Each number is 50 + 12 x the weight over its row's rms, rounded and kept within 0 to 99. Layers, rows and columns count from 0. The size before them is the row's rms in percent of the matrix's.

# up: layer 10 MLP up, 1024x256, rms 0.117, rows 424-441, columns 128-255
# down: layer 10 MLP down (transposed), 1024x256, rms 0.108, rows 424-441, columns 128-255
# gate: layer 10 MLP gate, 1024x256, rms 0.116, rows 425-442, columns 128-255
up424 099:40 48 46 53 36 57 66 42 43 45 66 49 54 39 49 58 41 57 59 40 51 51 68 71 53 57 41 45 66 48 50 53 60 55 52 57 45 45 55 34 44 34 40 32 36 32 47 54 52 56 49 45 36 55 45 58 41 64 50 07 49 30 36 43 58 61 54 44 45 30 62 47 53 56 63 59 41 38 52 53 43 56 55 67 51 47 37 63 61 56 46 49 44 22 53 42 26 53 63 47 56 48 62 38 43 29 24 58 60 47 65 70 30 34 40 60 47 67 44 14 66 13 55 66 47 51 46 31
down424 098:46 27 68 55 54 49 79 29 43 29 43 60 64 25 44 46 73 45 52 47 43 61 45 44 24 33 50 45 37 48 37 55 52 60 37 52 53 30 60 74 43 72 47 45 37 41 51 59 54 69 46 31 51 59 58 39 20 67 63 72 35 52 35 61 54 42 60 60 44 50 43 29 46 68 47 21 49 66 57 23 50 60 33 64 75 63 32 36 44 32 64 51 61 45 62 60 48 43 54 59 48 37 30 68 45 48 49 60 42 41 58 48 40 49 40 68 31 66 56 59 49 63 50 44 46 48 61 49
gate425 102:46 46 53 54 60 55 29 57 54 27 68 69 33 46 55 49 30 56 45 39 41 39 63 33 47 39 55 54 53 27 36 36 56 63 51 60 64 53 68 37 44 49 36 60 64 55 56 40 44 53 43 44 49 57 48 44 61 44 61 54 66 39 42 43 38 38 32 33 55 50 48 46 46 14 45 49 57 61 73 56 39 59 41 29 55 61 61 47 35 34 52 47 82 63 64 38 75 51 39 44 52 39 42 82 28 55 56 30 59 42 47 52 60 38 52 55 38 57 36 49 52 73 38 63 34 55 61 63
up425 100:77 44 60 59 31 40 40 39 62 51 68 50 29 23 43 70 33 52 19 44 33 55 43 39 36 62 35 55 44 56 44 52 51 34 31 67 41 32 62 52 70 31 70 42 35 59 42 60 42 49 63 47 54 45 52 47 65 60 41 58 44 18 49 51 47 60 74 50 66 48 67 59 41 54 56 42 53 71 51 47 73 52 38 48 40 58 57 50 51 54 54 50 50 52 73 65 59 49 34 65 48 58 57 41 30 35 73 55 56 39 46 36 50 55 59 66 49 49 48 45 46 34 55 56 63 24 63 54
down425 102:30 53 49 64 43 33 55 50 41 51 61 51 40 59 84 38 50 60 63 66 55 44 46 59 42 26 53 54 63 56 52 43 58 53 44 50 54 51 37 30 53 50 54 52 49 54 73 61 58 64 50 51 46 50 45 78 79 76 47 58 57 62 54 47 53 45 55 39 61 44 44 36 47 45 39 64 44 41 35 39 44 56 57 50 63 33 43 48 75 67 53 61 74 36 64 41 38 65 52 44 41 47 57 48 39 38 39 55 49 41 32 47 57 40 51 60 59 49 34 60 63 48 36 33 39 56 57 65
gate426 104:57 58 74 50 43 45 39 79 51 48 34 49 33 40 53 44 51 33 51 56 50 59 27 66 39 39 43 66 48 65 62 53 67 47 37 58 19 60 33 48 66 32 50 49 47 53 49 54 57 36 57 42 48 22 44 53 50 34 44 38 55 22 57 48 45 46 66 42 57 43 50 50 31 66 44 57 51 53 57 62 52 42 49 69 76 56 26 47 37 39 52 30 62 51 57 37 14 40 49 53 56 55 43 74 42 67 38 42 45 38 59 43 54 73 61 28 46 52 46 42 58 61 49 48 61 48 37 52
up426 105:47 59 56 68 57 51 52 42 31 24 59 62 42 63 46 56 39 61 69 65 37 52 31 47 44 62 66 45 47 41 58 45 38 48 26 74 48 58 37 55 63 49 63 51 62 54 48 26 50 81 43 18 46 47 39 49 43 64 45 53 27 53 57 43 36 50 61 61 35 47 63 57 51 55 27 55 35 48 49 58 54 20 32 39 55 49 44 48 62 53 46 41 63 59 54 36 50 43 68 33 51 51 37 76 53 49 33 67 33 48 53 45 43 49 75 29 45 53 73 49 24 65 65 68 71 60 47 64
down426 106:56 46 64 43 41 53 68 54 49 41 24 42 46 38 77 54 61 72 58 29 36 50 56 61 49 23 47 50 42 57 49 51 34 56 44 35 50 39 53 62 72 65 45 49 57 43 49 46 55 43 45 51 43 44 46 35 52 36 59 26 38 43 54 46 56 54 34 77 41 70 40 68 33 51 44 43 64 87 53 60 51 51 40 43 46 52 62 63 55 61 62 48 36 42 55 56 25 54 46 49 32 51 75 44 47 44 45 51 47 60 53 53 52 51 51 57 87 57 63 27 40 62 63 38 24 30 38 61
gate427 094:46 34 42 79 56 26 65 40 37 42 57 33 50 39 46 57 38 58 56 45 59 52 56 41 82 54 53 53 70 55 30 53 66 63 57 62 67 31 43 53 59 57 61 63 33 38 44 51 89 52 50 69 35 49 51 60 68 34 55 60 57 45 29 66 47 55 54 55 48 38 42 54 38 50 37 40 47 48 59 60 39 62 48 45 53 67 68 49 38 67 66 46 43 35 66 34 54 53 59 52 89 48 60 39 39 60 32 44 60 38 67 49 63 76 52 27 49 36 48 52 39 57 33 53 47 37 34 40
up427 097:48 63 57 62 51 65 49 58 22 36 54 45 63 13 34 32 60 33 50 40 62 71 43 47 36 64 48 60 32 61 52 45 42 52 45 44 39 48 82 52 34 40 50 35 55 54 51 42 44 50 24 47 42 56 69 53 51 53 32 36 38 55 36 46 49 52 41 70 49 46 46 63 49 63 57 45 41 41 71 41 47 58 42 52 36 38 59 46 33 49 65 58 51 75 40 43 34 41 52 46 52 47 59 68 58 50 30 72 47 47 38 51 38 37 37 54 56 63 39 33 37 54 28 47 52 50 38 42
down427 080:57 48 50 33 28 32 43 66 69 50 63 46 69 46 61 45 47 42 81 24 36 55 53 49 59 56 44 54 40 45 49 43 58 46 68 35 38 55 64 70 52 47 46 23 48 48 59 57 45 53 45 44 65 52 54 61 60 64 54 50 43 34 37 78 44 45 72 46 33 63 36 49 38 65 45 53 70 49 43 45 50 40 29 66 73 48 49 61 66 52 63 54 55 34 28 46 39 46 54 48 50 48 43 35 57 65 60 34 48 65 41 35 59 52 37 47 34 53 52 53 50 56 37 45 68 43 49 63
gate428 096:75 48 37 27 55 17 45 55 58 46 59 55 71 38 36 43 48 73 43 52 21 47 45 53 23 31 52 52 38 60 33 43 47 46 55 48 45 56 39 31 51 57 58 56 46 43 59 73 45 73 59 49 71 38 26 51 35 55 45 44 26 43 49 62 48 48 53 56 77 45 51 64 42 54 27 71 67 41 36 62 34 49 42 33 50 38 46 53 57 61 57 49 54 55 47 35 38 50 28 42 52 56 78 52 50 56 65 57 63 56 35 28 55 50 43 37 66 48 57 43 47 36 39 55 26 55 56 43
up428 098:27 40 28 49 35 35 39 41 41 47 50 62 57 42 50 51 43 54 34 61 68 59 48 49 38 47 56 65 36 45 67 23 41 32 49 53 37 31 61 44 38 61 59 45 42 52 39 71 65 75 48 20 46 39 40 49 59 57 52 46 74 74 57 80 57 55 58 40 41 58 47 48 48 73 38 40 47 41 45 44 41 50 40 68 47 30 45 46 73 59 28 60 53 28 52 42 59 55 42 54 68 50 34 51 27 41 35 49 59 45 55 31 48 38 46 41 36 42 67 48 54 54 35 32 50 59 66 51
down428 103:47 70 49 42 36 47 55 35 52 43 39 50 57 61 58 48 36 45 51 52 51 33 58 65 54 39 58 58 53 33 47 42 48 59 54 48 42 31 76 49 56 54 37 57 51 48 48 44 57 54 48 48 17 53 53 58 60 51 59 55 50 55 64 59 43 54 54 59 51 39 20 39 50 62 67 41 60 74 44 37 60 53 46 52 38 38 31 57 75 49 51 47 54 45 43 46 52 60 45 64 77 64 45 51 26 82 43 67 59 60 76 63 47 60 59 44 42 60 70 42 69 58 38 66 46 49 51 91
gate429 103:65 56 47 51 63 58 38 70 34 34 49 53 65 46 67 32 49 68 68 47 33 41 54 32 28 49 27 60 50 65 47 45 43 54 25 22 55 59 42 80 60 34 63 34 73 52 66 46 49 67 53 54 53 43 57 67 73 64 58 51 39 43 50 46 68 51 41 82 42 61 35 67 54 39 37 53 61 77 48 51 59 53 69 44 47 67 71 44 47 55 67 57 35 58 49 47 57 40 55 39 68 52 60 40 48 48 50 57 54 57 31 46 42 74 35 58 65 35 53 72 46 45 69 30 55 30 50 51
up429 103:58 52 49 44 74 33 33 39 61 50 24 51 37 75 60 32 43 45 48 44 27 53 64 47 42 36 73 48 49 46 48 76 35 70 38 24 45 54 58 62 56 48 30 39 55 51 68 53 51 38 54 37 48 47 47 45 32 36 57 50 49 46 46 64 29 60 61 20 85 39 55 56 61 52 67 48 51 49 61 62 48 53 51 24 49 40 56 46 48 87 59 49 50 75 48 44 35 61 55 58 50 34 44 46 67 68 40 44 39 46 32 38 56 48 34 60 56 61 15 40 38 49 41 51 66 50 68 49
down429 102:44 57 57 53 36 71 66 53 71 47 59 44 49 48 73 61 52 77 39 49 33 63 51 34 41 30 53 56 73 56 38 73 68 45 55 52 27 34 48 46 65 34 52 56 43 39 44 61 25 57 58 43 57 48 41 42 54 34 57 45 44 45 34 41 54 43 45 54 39 40 59 51 59 59 53 61 52 45 59 27 51 62 63 61 39 30 30 58 45 48 68 42 57 53 39 59 49 33 38 41 57 64 40 54 58 53 62 38 52 44 50 56 59 71 59 47 30 48 34 46 52 66 48 50 57 57 47 47
gate430 097:58 49 66 51 77 26 49 48 55 36 25 59 57 45 40 38 39 61 45 30 45 44 55 45 48 54 53 66 68 44 54 46 40 36 48 50 53 32 26 64 68 55 41 78 46 63 38 56 59 45 48 63 65 77 59 51 56 41 34 40 31 75 39 59 62 34 61 53 39 45 40 65 36 45 38 85 59 47 35 54 50 60 50 50 34 68 42 43 63 27 72 61 34 41 47 46 34 55 40 28 46 58 56 65 36 50 43 38 58 50 58 29 69 55 40 57 68 50 57 52 69 56 52 68 30 35 51 60
up430 100:48 47 46 87 60 54 48 57 55 44 54 51 54 45 56 53 44 61 46 44 44 57 42 72 55 76 25 39 39 42 47 60 39 49 28 41 48 44 63 63 41 48 54 37 32 57 23 35 65 58 40 38 38 51 60 31 48 46 56 64 44 38 63 52 46 44 44 50 51 67 57 51 40 52 32 33 47 66 54 55 34 46 36 55 43 52 59 49 42 44 60 54 43 51 63 60 58 49 55 59 75 46 30 45 55 50 46 61 43 35 53 61 37 64 52 47 52 40 43 61 41 66 61 47 45 45 60 60
down430 097:33 51 61 52 61 54 51 37 61 39 51 30 43 40 47 55 36 47 61 59 36 51 53 37 69 60 46 53 39 30 51 34 48 52 38 12 60 64 26 51 53 49 48 51 55 60 61 47 51 53 33 86 40 41 53 68 09 55 45 58 37 45 42 63 54 61 51 50 64 49 51 36 48 47 49 48 55 66 65 56 47 54 38 37 57 54 22 46 79 43 47 57 56 59 28 33 64 37 36 52 46 55 20 43 44 75 47 48 60 34 54 46 36 49 63 66 62 62 60 54 55 55 57 44 35 49 43 38
gate431 104:43 46 42 49 39 37 78 71 61 76 34 44 54 49 48 42 41 34 44 64 36 71 47 55 51 33 40 51 65 51 73 69 69 38 49 58 51 60 48 65 66 47 45 38 55 57 60 45 43 53 47 64 44 48 52 44 50 41 63 36 43 62 48 39 64 54 60 54 33 46 58 76 59 28 41 57 41 67 22 64 79 50 53 40 61 57 33 40 55 52 61 53 39 49 37 46 57 37 41 50 61 58 56 51 57 53 33 56 59 37 47 63 36 44 28 45 46 58 34 63 43 39 53 51 48 43 38 52
up431 101:36 44 52 43 41 58 41 23 39 37 57 64 60 30 52 49 55 66 44 64 57 29 43 70 64 42 56 64 38 90 41 42 49 41 50 63 55 45 41 56 60 56 64 49 31 34 58 53 45 65 56 20 48 47 52 65 35 47 33 64 42 61 36 58 45 71 43 28 40 51 43 27 31 69 48 48 35 55 50 57 40 30 54 71 68 39 53 44 42 40 53 66 66 40 61 35 43 53 39 41 42 50 35 32 41 31 62 44 55 57 45 61 69 35 37 59 52 54 56 42 59 44 45 49 40 41 54 37
down431 102:39 42 69 33 55 56 56 40 55 33 50 42 39 44 53 56 40 56 59 58 71 47 48 67 38 59 61 22 57 71 43 57 35 77 43 35 38 78 52 66 46 55 57 39 68 58 36 37 55 68 52 67 49 36 44 69 43 58 30 27 48 50 38 54 54 37 62 59 51 48 53 50 33 37 59 58 39 58 38 51 51 51 65 44 80 64 27 62 72 47 83 50 46 64 46 51 42 48 55 85 63 35 46 60 64 55 51 45 41 28 62 55 37 50 44 55 55 63 57 44 56 26 56 62 28 59 48 61
gate432 103:42 38 42 49 53 68 62 56 44 52 68 35 36 52 52 49 39 40 41 58 38 42 55 41 41 60 58 47 33 47 55 58 26 71 52 56 23 46 57 76 56 46 59 44 61 32 52 57 47 54 32 26 41 46 48 40 47 30 49 50 69 50 45 85 67 41 52 50 55 54 47 64 43 57 24 38 51 33 58 31 52 49 41 33 45 61 49 50 32 64 61 64 47 38 41 60 31 50 54 41 37 31 47 79 51 39 43 45 37 40 48 59 66 42 62 30 44 64 65 40 50 82 60 37 76 44 47 45
up432 099:59 49 73 55 31 47 36 72 33 46 39 45 47 58 55 57 65 59 68 53 33 59 43 58 35 59 52 40 54 51 63 65 49 49 49 34 51 56 45 47 62 46 59 45 41 47 53 71 54 44 41 56 51 59 63 50 48 61 64 71 51 50 16 62 45 47 39 52 46 28 47 55 49 56 65 64 69 43 57 49 61 46 67 46 42 68 49 47 41 44 33 44 41 60 54 56 54 55 82 65 52 61 45 46 68 70 75 59 56 61 49 46 38 62 64 70 56 50 59 69 46 36 44 50 41 44 55 64
down432 096:53 69 77 45 31 42 29 52 49 18 41 60 50 51 37 66 54 53 69 39 58 41 55 42 51 65 53 34 53 59 65 51 51 66 40 59 87 33 54 29 61 41 38 44 39 50 36 49 35 51 67 75 47 69 64 57 62 47 37 41 47 55 74 37 60 38 52 57 46 48 63 51 41 50 71 47 46 59 45 48 44 41 66 52 60 41 37 58 36 41 55 37 40 46 59 40 70 48 42 66 72 62 35 40 40 55 53 41 62 58 51 61 54 53 46 63 48 67 42 55 46 37 54 44 34 55 65 66
gate433 100:42 57 55 42 66 52 40 36 30 65 54 42 59 53 66 38 41 54 49 42 47 51 62 29 52 73 39 51 43 58 52 57 50 38 40 35 57 60 60 56 54 56 61 25 61 60 48 59 39 45 51 67 45 61 44 73 37 55 63 48 65 51 61 63 61 67 44 48 36 50 67 50 55 73 39 66 47 72 49 65 57 66 13 44 32 53 58 55 40 32 66 53 72 54 30 21 57 44 38 52 60 46 23 50 72 50 54 36 53 54 80 52 51 64 34 32 52 55 49 39 16 56 65 51 49 48 48 65
up433 101:54 37 56 48 60 50 55 69 28 70 41 59 41 43 55 43 39 23 79 49 52 50 34 60 60 55 73 51 60 53 26 70 44 47 51 36 57 41 48 54 34 56 19 35 49 69 60 54 53 51 49 45 45 45 64 61 65 66 50 49 65 59 59 49 53 49 54 48 52 68 55 40 63 68 40 24 53 70 61 53 30 56 54 39 39 56 46 42 36 68 44 60 47 58 59 53 67 65 49 41 51 66 12 67 61 35 62 60 46 26 49 41 63 35 27 73 55 73 65 52 47 74 64 43 54 50 53 54
down433 094:50 39 43 49 41 65 54 73 56 47 32 49 63 64 47 49 49 70 57 61 25 65 17 51 51 57 55 43 64 52 56 26 59 43 65 46 73 40 55 48 73 55 54 54 43 61 57 53 47 40 52 17 68 35 38 47 56 54 59 53 41 53 66 68 73 35 54 69 64 41 29 53 44 41 55 43 41 71 42 49 20 60 52 53 54 26 45 61 57 34 60 52 36 72 36 44 65 42 50 52 43 52 58 46 34 35 32 48 57 50 46 44 29 34 30 41 49 40 51 67 58 41 47 42 71 68 67 71
gate434 092:51 69 29 71 67 63 56 55 29 60 61 57 35 53 54 33 61 60 64 31 62 46 48 69 35 59 47 35 63 43 51 49 65 78 37 48 52 38 35 62 69 44 49 41 57 52 38 51 47 47 25 45 36 34 52 44 44 40 64 38 28 38 55 38 62 53 64 52 64 26 47 47 48 44 25 44 62 58 45 56 46 71 37 44 48 44 21 41 40 49 75 46 54 56 24 42 68 53 25 39 58 57 48 36 32 38 50 56 52 61 47 54 50 60 35 52 54 21 73 57 36 50 46 52 45 25 45 57
up434 098:38 36 54 66 52 49 47 49 48 44 63 71 37 59 54 64 63 48 18 35 46 46 71 56 20 62 23 53 54 60 46 27 62 60 53 60 54 37 48 36 58 52 47 50 25 59 73 47 57 51 43 43 45 58 50 46 48 43 43 49 37 30 44 65 39 37 69 52 53 65 29 19 55 63 44 43 47 52 38 52 43 52 50 54 47 62 22 56 59 54 61 53 45 49 70 52 49 39 56 54 59 76 52 33 56 48 49 58 50 54 66 38 65 74 56 57 61 43 67 38 50 56 32 37 68 66 48 43
down434 096:43 56 28 52 49 62 31 33 40 33 76 64 47 56 46 33 68 50 44 58 52 54 91 57 55 43 46 50 43 49 64 52 50 36 48 57 74 35 37 36 52 35 59 28 30 35 32 59 50 33 48 48 44 52 60 51 49 35 60 56 44 62 61 38 32 63 71 43 48 45 41 59 53 52 37 41 28 81 57 43 66 19 49 55 68 56 77 53 55 69 53 35 47 26 47 52 47 61 41 62 48 57 58 50 36 61 52 48 38 43 35 61 47 49 50 45 41 66 38 43 52 50 70 37 46 26 46 62
gate435 098:41 55 39 55 43 53 64 55 68 58 74 64 55 63 40 56 49 44 50 60 31 43 49 37 36 57 54 71 56 50 29 68 60 53 45 76 47 57 44 50 46 46 57 48 59 48 56 40 48 51 62 64 40 45 51 45 63 62 52 50 59 54 54 71 66 44 48 50 87 76 63 63 54 43 62 50 56 76 32 34 57 51 65 59 46 53 58 46 54 41 54 51 47 47 61 78 39 61 53 73 56 42 68 65 38 64 78 58 43 51 44 42 46 43 40 71 54 67 41 46 75 43 56 49 50 44 53 41
up435 096:39 52 53 76 38 49 70 54 46 44 50 49 45 62 46 48 57 38 50 65 48 78 44 46 27 49 66 42 56 49 58 29 47 30 47 71 45 61 76 55 39 57 65 52 50 69 43 57 67 51 37 46 58 41 63 61 64 50 52 46 46 64 60 73 36 39 54 63 67 62 33 59 42 41 42 48 53 46 61 38 63 50 53 61 27 37 53 66 51 42 48 75 30 56 49 45 60 43 29 70 57 31 58 59 44 35 34 57 26 38 58 50 68 45 53 52 44 56 70 74 66 44 53 47 45 66 56 51
down435 100:73 43 41 54 53 46 52 44 58 25 64 41 62 47 45 28 42 52 58 49 68 31 32 45 28 26 40 61 55 52 52 56 70 39 59 42 36 53 30 49 55 45 68 42 35 57 59 46 50 65 71 48 61 51 29 42 41 56 62 37 73 47 64 45 49 50 38 52 66 42 71 35 55 45 51 41 48 63 48 46 54 49 35 55 52 68 69 45 56 26 44 67 48 43 71 61 64 72 52 42 47 49 51 37 62 47 62 47 46 54 35 41 45 27 50 40 30 65 53 45 32 55 43 42 54 50 44 41
gate436 098:54 39 48 37 62 52 35 49 39 54 62 48 55 41 42 60 54 29 46 51 57 35 46 60 53 43 56 55 37 39 38 52 49 61 39 68 54 25 37 63 57 45 64 50 48 23 64 76 73 39 49 46 55 42 45 62 79 42 57 55 59 55 58 42 67 72 51 54 37 48 47 47 38 42 53 58 39 41 39 60 38 42 38 67 45 38 40 58 52 51 52 58 37 79 31 58 59 41 24 45 57 39 39 26 50 54 45 40 57 25 69 56 43 24 54 45 50 57 54 43 43 42 31 42 40 60 36 39
up436 103:40 49 57 56 56 35 56 41 40 53 63 51 52 57 67 35 34 53 45 58 50 50 33 53 55 43 50 47 32 46 57 37 69 38 55 38 47 53 40 27 46 48 57 46 47 51 66 61 65 45 54 35 72 46 55 42 51 64 36 65 44 44 51 43 39 68 63 71 39 80 71 45 50 56 50 58 52 56 50 48 58 60 39 50 59 61 26 30 58 53 53 28 38 45 54 46 52 57 27 64 49 19 59 72 41 48 31 51 63 68 60 67 51 35 57 34 34 45 45 54 68 64 30 41 38 61 35 58
down436 101:48 54 35 84 45 44 57 53 56 39 42 71 32 35 63 57 51 42 23 51 38 43 43 46 47 79 46 54 45 52 45 41 55 64 42 26 58 51 46 44 47 12 44 50 37 56 62 51 48 44 64 56 66 36 41 39 56 43 43 61 39 49 54 62 57 68 58 50 50 42 32 54 58 66 36 52 65 54 41 55 24 30 44 60 33 65 68 57 52 69 38 40 65 53 39 33 71 56 61 41 46 56 34 53 57 74 49 51 45 54 64 52 49 44 31 48 58 73 55 27 42 66 32 58 38 53 49 44
gate437 101:55 36 45 40 61 51 50 47 61 36 55 63 41 32 53 51 52 62 62 67 51 70 55 64 57 33 44 46 43 72 52 38 54 63 63 43 64 48 70 20 38 35 45 42 39 66 63 66 42 45 60 48 57 52 45 29 64 64 32 35 50 42 47 49 42 60 47 46 51 61 28 61 47 72 60 41 31 43 45 39 35 36 53 32 58 46 39 54 52 43 58 58 49 42 24 56 34 49 57 41 54 63 52 71 51 33 32 71 46 54 70 40 67 72 49 44 59 58 54 37 48 48 34 35 64 60 41 37
up437 104:58 65 26 50 72 72 37 53 58 65 34 53 37 50 64 63 50 52 60 48 35 49 47 38 54 50 50 54 35 35 27 43 57 56 55 44 35 65 60 43 48 42 58 34 65 28 65 45 62 46 55 52 52 55 33 36 41 61 29 50 50 45 59 47 63 52 43 53 38 64 33 57 54 41 15 42 57 58 48 43 34 79 51 49 57 44 38 68 37 21 31 66 45 57 38 59 62 47 51 36 26 35 53 41 48 44 47 70 42 41 58 52 55 50 68 59 61 53 63 55 48 59 43 55 47 56 72 52
down437 102:58 30 44 35 51 54 46 40 61 67 62 29 41 57 71 56 46 62 53 36 33 51 42 71 40 42 47 51 50 56 65 61 40 52 34 47 54 61 50 54 36 69 56 48 53 67 62 63 50 50 49 49 63 39 71 52 44 77 53 48 63 47 38 45 50 69 45 43 39 55 70 62 72 41 53 43 39 43 66 43 58 51 44 44 48 62 52 50 28 57 60 39 38 51 72 35 56 32 37 29 59 61 33 61 72 34 29 66 54 54 50 41 61 25 48 67 52 54 50 57 42 40 38 60 27 47 45 58
gate438 101:72 40 55 49 35 39 66 39 47 69 51 45 33 37 50 44 57 83 40 40 58 62 63 45 59 49 50 47 58 39 51 49 40 43 59 55 34 42 46 34 69 39 56 43 36 39 76 46 36 36 54 44 48 52 48 53 65 54 64 46 21 35 48 32 45 67 43 46 51 56 32 28 69 57 45 62 66 37 58 55 34 44 49 52 31 57 50 49 52 78 53 46 60 54 40 60 70 61 48 43 63 37 29 51 58 39 45 38 77 59 76 47 48 52 53 59 43 45 47 55 50 12 63 72 40 61 49 52
up438 097:38 45 30 43 58 40 66 57 76 50 64 61 53 81 56 35 44 63 39 60 48 41 49 57 51 49 38 58 58 60 45 55 40 31 49 71 38 62 53 69 52 38 43 45 48 65 51 70 46 36 50 47 68 51 60 53 33 57 70 49 62 41 71 75 70 41 47 31 66 46 62 40 50 54 70 68 51 36 44 71 60 47 37 40 58 58 51 52 26 38 58 45 48 58 28 40 63 65 63 51 71 47 40 32 30 36 51 60 47 35 38 62 54 43 70 62 54 57 41 41 54 42 53 59 61 78 44 62
down438 096:45 40 76 39 56 42 32 40 47 65 49 33 43 56 48 54 57 53 56 53 24 25 47 49 51 51 39 59 42 47 71 46 55 68 42 25 36 59 29 35 52 44 44 63 37 63 66 37 45 63 62 59 38 45 71 53 45 59 71 57 34 49 37 48 44 79 41 66 32 54 27 53 34 52 44 47 64 36 68 36 57 72 67 45 40 42 36 64 51 45 69 52 46 42 44 57 36 32 53 51 49 47 47 60 58 56 64 66 61 64 60 47 40 61 47 46 43 58 63 68 44 66 46 37 45 79 59 49
gate439 102:49 62 40 58 51 37 48 47 53 56 50 56 43 49 52 49 57 54 90 39 31 39 39 38 46 59 34 45 51 70 23 33 56 39 43 70 60 50 66 54 55 50 69 49 40 61 44 56 35 52 45 66 56 49 32 27 62 64 42 43 52 55 75 44 44 39 47 55 44 59 43 57 60 49 46 68 45 42 55 23 52 31 50 29 56 49 55 51 72 73 50 37 56 42 31 58 49 33 41 38 33 47 46 63 56 69 68 38 42 48 43 71 34 47 81 25 59 45 63 56 46 60 56 48 39 44 44 65
up439 101:41 32 47 57 56 39 45 79 57 51 45 32 57 40 54 62 64 59 53 44 48 50 56 36 42 59 45 45 64 58 20 49 56 43 55 29 47 52 41 69 75 57 44 55 37 40 61 34 53 49 48 42 55 68 30 29 64 51 53 48 51 44 72 44 39 46 50 36 54 45 61 37 53 50 35 56 53 56 67 48 40 53 46 51 70 53 48 62 51 52 32 55 38 52 50 40 37 67 48 56 38 47 43 71 56 45 49 47 73 54 38 56 48 33 57 32 50 30 30 54 58 61 38 64 44 41 65 37
down439 103:41 69 49 23 66 42 33 13 67 63 63 44 24 63 43 47 65 66 59 63 73 46 41 45 29 55 40 42 44 51 61 48 53 49 48 34 59 56 56 53 45 54 47 50 47 64 53 39 34 39 71 50 50 24 68 42 34 40 62 66 65 44 54 45 51 49 38 53 39 77 39 49 43 64 50 38 40 37 35 49 62 67 36 66 71 56 58 64 52 45 55 69 43 68 51 65 36 47 51 62 53 38 15 55 56 47 38 48 36 69 65 48 29 58 34 55 56 41 59 38 38 54 44 48 54 58 48 42
gate440 097:59 50 56 36 47 50 59 44 57 41 47 63 43 58 45 37 30 54 65 30 30 51 48 47 67 29 33 60 46 72 55 35 59 32 61 23 74 45 53 41 54 35 36 44 54 56 42 56 54 55 46 18 71 67 56 57 61 57 48 52 48 53 46 55 31 60 51 34 63 42 52 72 77 44 60 48 48 43 42 77 70 52 55 60 73 50 27 28 16 58 49 52 56 54 38 37 56 51 36 50 61 43 45 61 55 57 56 52 55 64 36 43 61 65 65 45 47 46 52 26 41 70 43 66 44 60 41 56
up440 097:27 63 37 58 43 44 67 48 22 55 41 36 67 46 47 50 53 62 59 38 55 43 57 39 33 29 48 61 30 42 27 49 59 49 52 36 51 36 61 55 49 47 33 62 25 61 47 42 49 47 43 63 35 65 55 48 60 46 59 66 52 59 65 47 37 48 45 59 66 65 68 55 63 61 47 34 42 67 50 33 64 75 24 59 68 66 73 44 37 66 53 55 47 42 47 74 59 41 51 45 77 58 75 62 57 16 57 31 39 54 50 62 53 64 49 64 53 54 59 66 34 51 62 60 39 69 45 51
down440 097:49 73 28 54 54 67 55 34 46 46 52 66 48 14 59 52 42 42 51 42 54 62 52 67 55 22 65 38 56 50 56 42 50 42 49 38 38 41 48 53 48 59 69 36 53 47 29 71 40 48 53 54 64 56 47 58 65 57 42 68 36 57 53 63 39 53 56 41 81 67 55 22 56 56 31 39 71 52 62 45 44 27 65 36 45 66 60 73 27 53 47 57 54 30 28 33 32 56 41 64 55 63 64 45 55 71 70 71 54 46 48 58 43 56 61 59 31 47 43 65 51 51 64 57 42 45 56 61
gate441 100:54 47 58 41 50 56 49 39 31 49 37 62 61 55 73 46 62 57 54 58 35 55 53 43 42 37 60 55 45 62 53 55 53 59 45 52 52 31 57 39 56 45 52 27 43 53 66 64 35 68 67 52 66 27 29 43 40 54 34 63 48 50 23 72 46 45 53 69 36 55 37 40 61 59 62 41 49 58 50 27 42 47 42 48 58 62 21 54 40 58 70 31 57 64 53 31 51 59 38 46 53 52 56 55 52 33 39 56 46 86 40 67 38 54 39 42 63 47 64 49 55 68 49 28 37 40 43 51
up441 100:51 31 54 53 47 69 47 30 61 50 34 58 39 50 32 53 58 60 40 46 58 58 40 72 27 34 41 55 48 39 58 41 50 54 47 62 72 75 59 70 51 39 56 41 54 30 53 41 72 55 44 29 56 59 71 41 47 60 71 53 52 72 61 43 58 52 52 41 75 52 47 32 38 61 37 40 31 46 41 47 42 50 52 53 54 36 45 70 48 55 46 61 53 65 66 52 76 60 50 54 64 47 75 32 61 62 63 36 54 47 60 35 55 32 60 28 25 43 30 38 42 33 45 47 43 48 47 44
down441 091:47 58 68 50 66 61 58 44 43 35 63 49 37 35 54 35 36 49 24 43 49 45 52 38 37 27 53 52 41 41 39 43 64 49 62 48 73 72 37 61 66 35 32 64 52 53 34 45 57 52 42 31 49 43 83 43 52 65 60 43 61 50 43 48 51 35 32 49 55 68 54 46 42 65 48 44 53 53 55 60 61 45 80 51 64 36 51 56 62 50 60 57 65 45 49 50 75 51 55 50 42 64 40 49 64 56 67 44 50 60 49 65 57 26 52 57 61 38 38 51 64 69 54 56 63 54 52 52
gate442 100:56 33 38 33 50 53 63 46 44 37 48 64 46 46 44 42 43 55 44 39 47 37 72 48 32 61 62 60 52 47 42 57 46 58 74 67 57 59 26 46 38 57 39 37 25 58 32 45 65 46 66 48 70 56 58 41 58 60 46 36 66 64 38 49 43 50 42 25 76 75 35 53 29 44 44 58 47 71 36 49 52 66 61 57 52 51 31 51 45 45 60 59 37 56 61 59 75 54 40 66 49 51 25 58 56 55 63 61 60 62 38 54 64 38 43 42 42 34 44 68 29 66 49 46 28 53 46 62